Weights of a small transformer language model.
Size: 8 layers, width 224, 4 heads of 64 (2 for keys and values), MLP 576 SwiGLU, vocabulary 8192, 8.15M parameters.
Training: a variant of SOAP for these matrices, 268M tokens, 4087 steps.
Each number is 500 + 25 x the weight over its row's rms, rounded and kept within 0 to 999. Layers, rows and columns count from 0. Numbers have three digits each. The size before them is the row's rms in percent of the matrix's.

# k: layer 5 attention key, 128x224, rms 0.124, rows 18-36, columns 0-111
# q: layer 5 attention query, 256x224, rms 0.129, rows 19-37,83-100, columns 0-111
k18 097:481526435520490487487510511491542493487573532497478537504472430461484503491465554497540505505466505487524470481523487485480509493497483513522488520508487537478517504496528505509513496475511512527504482455489491483496530469521504448484532496509481494493492463501506490456497482535521539507501489530450511494474513471544423497511527514527
q19 093:490531490548494480519450476528518469561454529506550524505516533495503515498470500497491487501508464478542492508500504489540509503468505515535522469518520489498474529490515521516473493540479485487503492536546519466501516493502504535497472495486477486520513485491547479493490515518497491513466454508508487482493491481508525472517488452480
q83 106:491494525460512515502475486529509472576491493434494518480492492501511471507496481523489496527479499522529513477470480520531471466510505465516492476474508512487517513516530499524480495469508470509489515530510511544529473478512515507492513505492487523490520517458500476518483483525488537458507477489531508483503518495529523484535522485474
k19 104:500503482504514507505495488453454425547482487483503510476483484536506462533472492514478509522492514531502513502508512510491463474507479520516524514518470467496539493522522522514486518495509533512513501495522460509520500523464505476531481507521506549499510493483462475529509538550474535523511521545448521508511518555479542497491479481507
q20 088:515505523479540539505528530467491526545483533454463523479485517484500507498445466473560503507488495494504460481497498456508509529513528483513492460484493466474495530486469502507494536531464499523494472501491511523537537465513528532566486515504501478522551504462495487483483502507486522464530532479535514485468536490518492520542437476542
q84 109:523524531490539491505463526495478509502507494537519477495496548477509501505496482480521495497482512494523483495479470463479545529494519498567565458453500459477480471480487511498486516514508456505538466497498513513511522507524515498515493527507510497505511503468458481524471545506527501512487466485498509488523576490519530498524462475501
k20 100:507522518509518448500508475488472470515496470462498497485523482503494507476465480511527469505470521510492517534497503555446516563453541519483548476512479465476550493512490471454473536514498508493518514498461502487493500505494490453470506530493490488486498484479500497486485545508540521471494499499499532474495531465471528413519471484469
q21 098:526496506454508514514472533527461475471430498510498482551485470467538513471484502530451519537520500534487490466490472479482486563490515529463454503466503549469488526508520484488495497478491502506507478522518465484508516465555471510509503495471481488527504440465467483453469521510522518507502479513478531511468535535531493470519495509516
q85 107:469439510516502532478502512536509470521492492501518502524508468515518498490516471514486507530520505496524494490476514550479466487553524517471515496466514523514452517497501494476496453488488522491482497571518458505511470582512533519526470489482509505519571486514508527495498474524493441496537476556477504463502498529470555506513489473534
k21 094:509475475492477506485498464446491484512520465499490532482468481499510499535493531488492507482473474509560489471503532456513550472510532507483525515450506504553537463440490499481514526521500494535509526472513515498450480496493519495506509514509484504447514535523563492487503516503483533497434548531500503515465497470530492461522495510479
q22 101:493522496514504520518518488478468466462498466502502493501524473484481444450451467528493468509481530509469499474476514497434492488493501543451504513501515512456479479503497519542580498501514493497505512477473464492533530517510482491559524555487497488527446506472519491468504561475467519499501474477482452498488520476502502516519478520497
q86 108:443549487501483463497530471491520481500514476501470526518513491458518499491512470530495481517488532513491509522487534496452495474492513499495492512492509533505514494520480518530525491497506463494543518497490509507470511481508481511535524513486495532524510505481487495475497522476482493521481537495448500516489500504514546498522462513488
k22 097:482537514483537516496507531473499489529519570515486595492506513494550500496500500481529501524525451518538510501499523460516527506580507471491448504487546511537530506517526470486475488546462531477496493494509474507418481473521534499524514498492487489517559470487534523489528525501494524511497511542484510474509492492510503530468501508533
q23 095:507472503522466498495482548519518509498495525520477525501451545460485532517479536511502535490521499491450498504537487504470476490508466444505499509504518508527509480533521532531474532474482505534490509473480554482553497531510509498531516510509527521479500547458491507534487558509469469467500508501506480505482483500525510506503487532439
q87 112:496483550484498481518483482481529510488479489472522512535455496470479541501490525533523536498534521512477467481499536500492506503531467485471497518496502511502489471514522517515460521442481532505515518458497552462531507510482491493515538524515555508480521544495499519517521490521531407500480511532472504469485504513512505517488485533521
k23 102:494509459460483525504482488467484520520487525463512513541498503477493519487475484477527457472467481455463516474510493512522501491509503470465453502513473534491520463501510492533462497471453527477500510511495487492479492539531508520448499528449515476480511503506523514526556491506486499469458553518505531483504509565512528546477470492466
q24 098:510473524497512504482477514501551513522505499523479552510480531482539541508490537523479483514522542495511531486541522471507490470471556556551466492473530476531495523484482493537504466510471485515518513497497518510479453497490528508503492479460507479475550531470502510464483526539511456432517499534526518476496519489517517512502474464490
q88 114:537523486479475522496492481509574486487544487533526558486474506507555504513501526501513504467484490499505550492517489446495525477496491507492443508482522509488455521511507491503500493504495488520500510515497506470502499512477488536433515491487491516493526481517506498562484539479525523507466488516525468490501499484510504490455499483505
k24 104:525482534502461522484497471516518513455527510496498546506526512534511492499500522507512492492491532521501548483571511551475518548483504500508523471509550518454510511529515509514538489520521465487480503525487488462510490463531500512470515519510492512468525497520492496535516499489480511487511508511485462514473523497543483499495515510485
q25 086:464538483471521504503509458484568554489457512499497534492501499475523470504534505496556464483507503482492506497527509560489529511505446519539547493500515497531508464489465536460542507521460515512504530523479509532484485502507519501514490499455515471523517499469513506501527514505527462461427480480506493515529531488475478494492499459497
q89 137:489509477441488511483514531453533506492474489524455521498528467493559463525520494505529482516468514497493517479518496546484493502493523495523481493459500499507487483494513485469517544516469525511495513481486478505488479484513507469480461520459464483516525494498528500516544529519525468462477509505473511501490533540516491489532515513515
k25 114:505506536471508480470528495455530539481482483469477539521481527493538499484531476491502511514536512483496511510536518546494481518544498499476478482428475500504478484502508524460528478495469471491555500461497536529472526478473510449487529515488499493456517488482559514489534485496524473506484524507500488519539499498495518524489462518504
q26 093:506505446467455483502526514477499516483507509525531512542572501493458502512489472485506461506510506501522459457481488528510557528516500533528493500485531504534483499501515488514490494466515502474469518504470485483483455485537492469514549492497485502487534524467514514518502519517496488487458514497505448548496550500484479522498506517524
q90 115:472520446506495505486469511516499531480502528498531515521525525516446493502471496504535513498497500476479485463491483546483545528421550523495462481468518519508491521517476484527471475458492479466479504466518481477485458502498498502491536474485509559499478516493498536491480508537469470484459507481520511502502542506497487523489500482519
k26 106:509486487455507525521501507496472481507524455495512496534489543524495531480531457486512521515510513505455434486468506546483503495477521472486439486471513457497518554519500500522503505502499465497522479494505485531467559513512537512534539463481473490493504505478531517497547505521511468517532474491519519451493512516503491482449504491535
q27 088:572500518512508486505528521476471474500516483475550479559514554483488423497524485478484478542511472461507474477493487484509493517519504530507501457519484479506506542493502485511501467459513501495526484530504537518493440506503505530559514516483500506518483476520494490466532501530541520497516475481494523495517530497482510505493480503514
q91 125:512477477515480509515542514435533485507482501479495508501497496530540481498456547485484481489525476452478517519489499462522500517524484482511505525480485482478522550474520503478476509534457480500521494521474507455494472488477540510494494513529553483505516495552525533482536447513515506479470506546511515521481514534452483482482476553509
k27 104:541465518532521528491537515489489513525452477510508478519482530493505503452463538474497514522505501468482494502505470469533503529522477479474529467511488499528490533486485501481480468512508505508497477535486509484472464491492522562543503499558475482534503482516488503492564506481518490471503533529510481507484482525452492530511496528492
q28 098:479495518496458491458506477464482509509504557478495493520471549522492541502497451514518479446524478539507509516496526512509520510457497477496482507503484479517520437494509543471482507502508467482512489463484486519540542516484491436494497552553493513469472458490477503528483537533488489485496500489489494461471475538533503534497479496469
q92 106:495514475481435502510489499470519502504464507536483538523458534505537528504504489513504484503456495494540486505491524494519502516490494498508486551482478465477504493511513496495497517487453507496531487519474468473586542449485547525536491457532483489524502466545528505490498488462451482486487500521510476460492433500490529514477470514506
k28 098:479484482571425467452467486488482493467455472520493518533548490472533440472544492484490485489445470504509471485521489532482498499487479455487520493499494541502512515511503503500465543470515462482518568492497501498514460540507482492475497499482517456509481481501491499492531479488534544465485494529511505509495485537507502485457440479509
q29 117:475477559526560498504477498507520505506507513497516509489484475509547527551538515504493507510546564479506501522543531487485484474481527494502498518501518467471514493509497462522478487507456444529515533487487554536501470486447561499489471464513525515507526515485528509497515515497504514466504511506492508477488459473503522500512452483480
q93 105:471515455509539482516553512485529474517513481488511496511529483485483496538486446521486522557530487527531493557456548524498479472504483524527534499488500499510532488503497498517506501543499438475488513524512468506549482479489493491493492497522476535447506488523525507493489456472494507528518534537492506495525444479481476487559486476525
k29 112:474481519501526472506526475502505496475476488454512483484489506506485537484454469478525498502469526530530548524504490520494508514499441518530491512492516513477527510479498474525490483506516459499510533527518499512528482460451507474528452471470516487556490528472543511488475530519462509484495474469473451533500514481476535500489473456475
q30 086:467497498532518559478480464457572521521443476526558505503550477522500458490511521482482471493493481455443500465499535502498516489444512505513533526523510477491450419462528504435507506538517488505523492493490521439502476528469484490484499504482546497508496482507486483487468469484513493478469506517498515493464513517459478499501493501522
q94 115:522481517518487526488523498476483526521493525492475511476501518500527438483492528510486472481504492433458513496553484511564498516470526478500535521505462507486449433464489497490484471454485510530514462515509533482477497539440482498484496499485510502473524493465466492465536475506487479518511518534487478516472503499476483491509508495519
k30 104:470495533505525487482479497492450557517557487453499536475496517489464479487503546492498497464522503493478497482512505495549510520492534492537510450529506514503411502489479523453507508517513503503447486479512513466483475500439501503462541513475523514465546536492509534457538483520486462518511521498482533521478490475507518501494468471502
q31 106:486527462468507518511493504528552502492522508457512482485482538473513537512493537514496517444501528537501485497518477543497517509514512462502518515483488493537513503466490520510518476484486546526462515485490539502388473508468535472480449495484486476527541513524461530513454519539533455485482529486548549505527502526521458491548501499508
q95 112:477525489459514491547517493549534501530467463480489474505528472489484481503451495487467501462508494458479454464463438523467500520509508510505507519511534492516474552509496530544540495524522504502467512545457446518468491515548525483529465455477473512532526501511520512530469522519486494514494505529502525471487483524483479488493496501523
k31 105:497534502499494511507492510501526486498527548498475461512531532462514516504507464491480511450484513512522506516495491532507522445491460547510511505449511473490520488546484519532469474528505499494472532481490470510514528485514486491448511471478523498476471496500489484470492522508504516533518469478496529494484482469520458456481441486428
q32 074:510532503521513505494509502472548497522543536549474513534523518529470495481519505493492485496516530496518475477521525522539534455524537469491476487480465544507501511538523519477490486516472478468476485553551430465481490532486530465503491479501469497468462498519491534475507476507488488528501436466478499493490527502511496496502469550510
q96 070:515530498488530486481536492491495503456504488483481524530522523495514487484528505487486487480492477498538504506505504516502529473505483549528493530505498510467505502484582532492484481511498478508439503482498498510438507514490568487539515468498493552506494470541465524475539553493496484539469493523504463522513518441526500489516498526531
k32 066:447519473443481488539512472533464504476514430515530471497461492485527479515485526568462471503411506518493520460523475503492487536502497531513488500527525482550496492506502483472566491522486518517490488500469518529489535494546528521509491519538493543499519535494541448544470451514505465524497552478507495512499486511488509499471487549503
q33 078:530531522499540456499482480520519479483544516521498462497458488497477506506510514509502517498497479485512503527488512460508505480505517481512516503439515477515519493515507502490505539492514564489544512482543534503505540480513493526481485452502464476493513519526502494485485518451541523465453515504531494476462475503508541534470444512496
q97 070:519478508512536497503498465489509484514492498524504550504453467503488497472496524501465467511491512486472508524524511487492516492504496501508478511460481467485497483513469550449527515494525488493546491494521515506476520522458548519506473490498456513520533502524489519464479494432455537557512536509524511508478519473457561515502495496445
k33 062:508482515507501549509490466488475530513523490508493486487490490494550525530514526542513506544537490477533491463461522475489478515499547477509503487511493500513496502503513500533485507448484486509532502525444504482522484462545497495469542514469506521448432507494487500485503534523473506476549468487515507477481477492519451459490483457501
q34 078:495533485471494467442521506507488489505531495489516504511543490510536506500529481454485517486518534484482465455477485480495526532562485535490470468559523483537517487477539505542483503474518488486469482513485472491564481519559483533511521541539503531518483505489501534506518519507498507526480435534499498523491525508517486492524519510496
q98 078:437488460511475532459506525496500484488504473482487498542520476507503504496504490505463486507490485526486510507482524539497480536485449488538427468504511486478516493510518492510497492510485498496506498473493533487490486498530429494499516499536519511525520514529494507505435489548508486506507484521514477560544532484549461503546521537507
k34 064:496479530499500488488509481531547518510462512457516511484551489504482500484500499535517501495478473542504469497527523518520534482478504521486462458522481523502475508525462483501497517560459506518484464473499480548499481546441548537505487514525480455539483502497497505513481496475493463504488527484465493522524511548457507449506543482537
q35 082:487484502502518523486533517482511485480495511482500509536525488503497489476528469465485495447441450460492468466507463521494517507480494497488472517512465512514521518504534525531513483500528464529458504499490480497527463547541506452507542509498490522495486475534466514449501488528470522528513469526479464537496520498470462487499525500499
q99 075:482525478484491451469550549520524484472538479447483441511556498490518511509546517497508517494507476475496458517492493537500488518506494497459431512518490464493496489487546466557500485516459513476442524459463491486479470501513501513476477495494492518530497529503511509530464493505501513448539495513486471518537539493497447502465469526536
k35 062:498490482509487490467529463513513449511459527520512468506513466491467497534472450528470475484472489539504495480537503504515468512493475520468466499526498501436501437488483481471479496524503510509472449511510521504515525522470475494444482491516525463549530493490481512541474502462497503510453538478499490491491509520499486469541488532519
q36 088:550503478455518528471551506501503524492523493462477496522444503518472508495459529494489496520471469509515470541510518530518509537476492546507502500516528492519520461500517479514493466517495514489491455515504493485441509507468490490520547486522503551524511478488508456493487522469505454554521557480505534484482509497524511508503499484485
q100 074:483537524540479545476483495508502507483513486496492475491471517503476511527474510495461493540506486518543484519494512500529496521492481495495535478527496501480490482495508481490515501491503520487533493487496513509527470513478486528508483512512521501511495543432530498477476525481540473490572525517507523539506501518477513551522555516511
k36 068:476553512498512508518505505512471499531516546533501494463502475480503498494534452454513474519543502521498471505546517517486504507507451479476511464512483494473501500478502481480549508531514539500445491532489480437484480469485488518519493499495507500501486508512525522486513499495510504489478482473474489497544486524463465513504479462559
q37 083:494498527496487504497509498533525515490558503480480551505513479472475516547495533510490508465473531511477512497461546476517498458476547501532544494492539524486482560467518506515548478514497471486491457492526526525498447536495566500477510530522525464495513482520487447506487482518482511485521530514510540500530505433506516484523523526504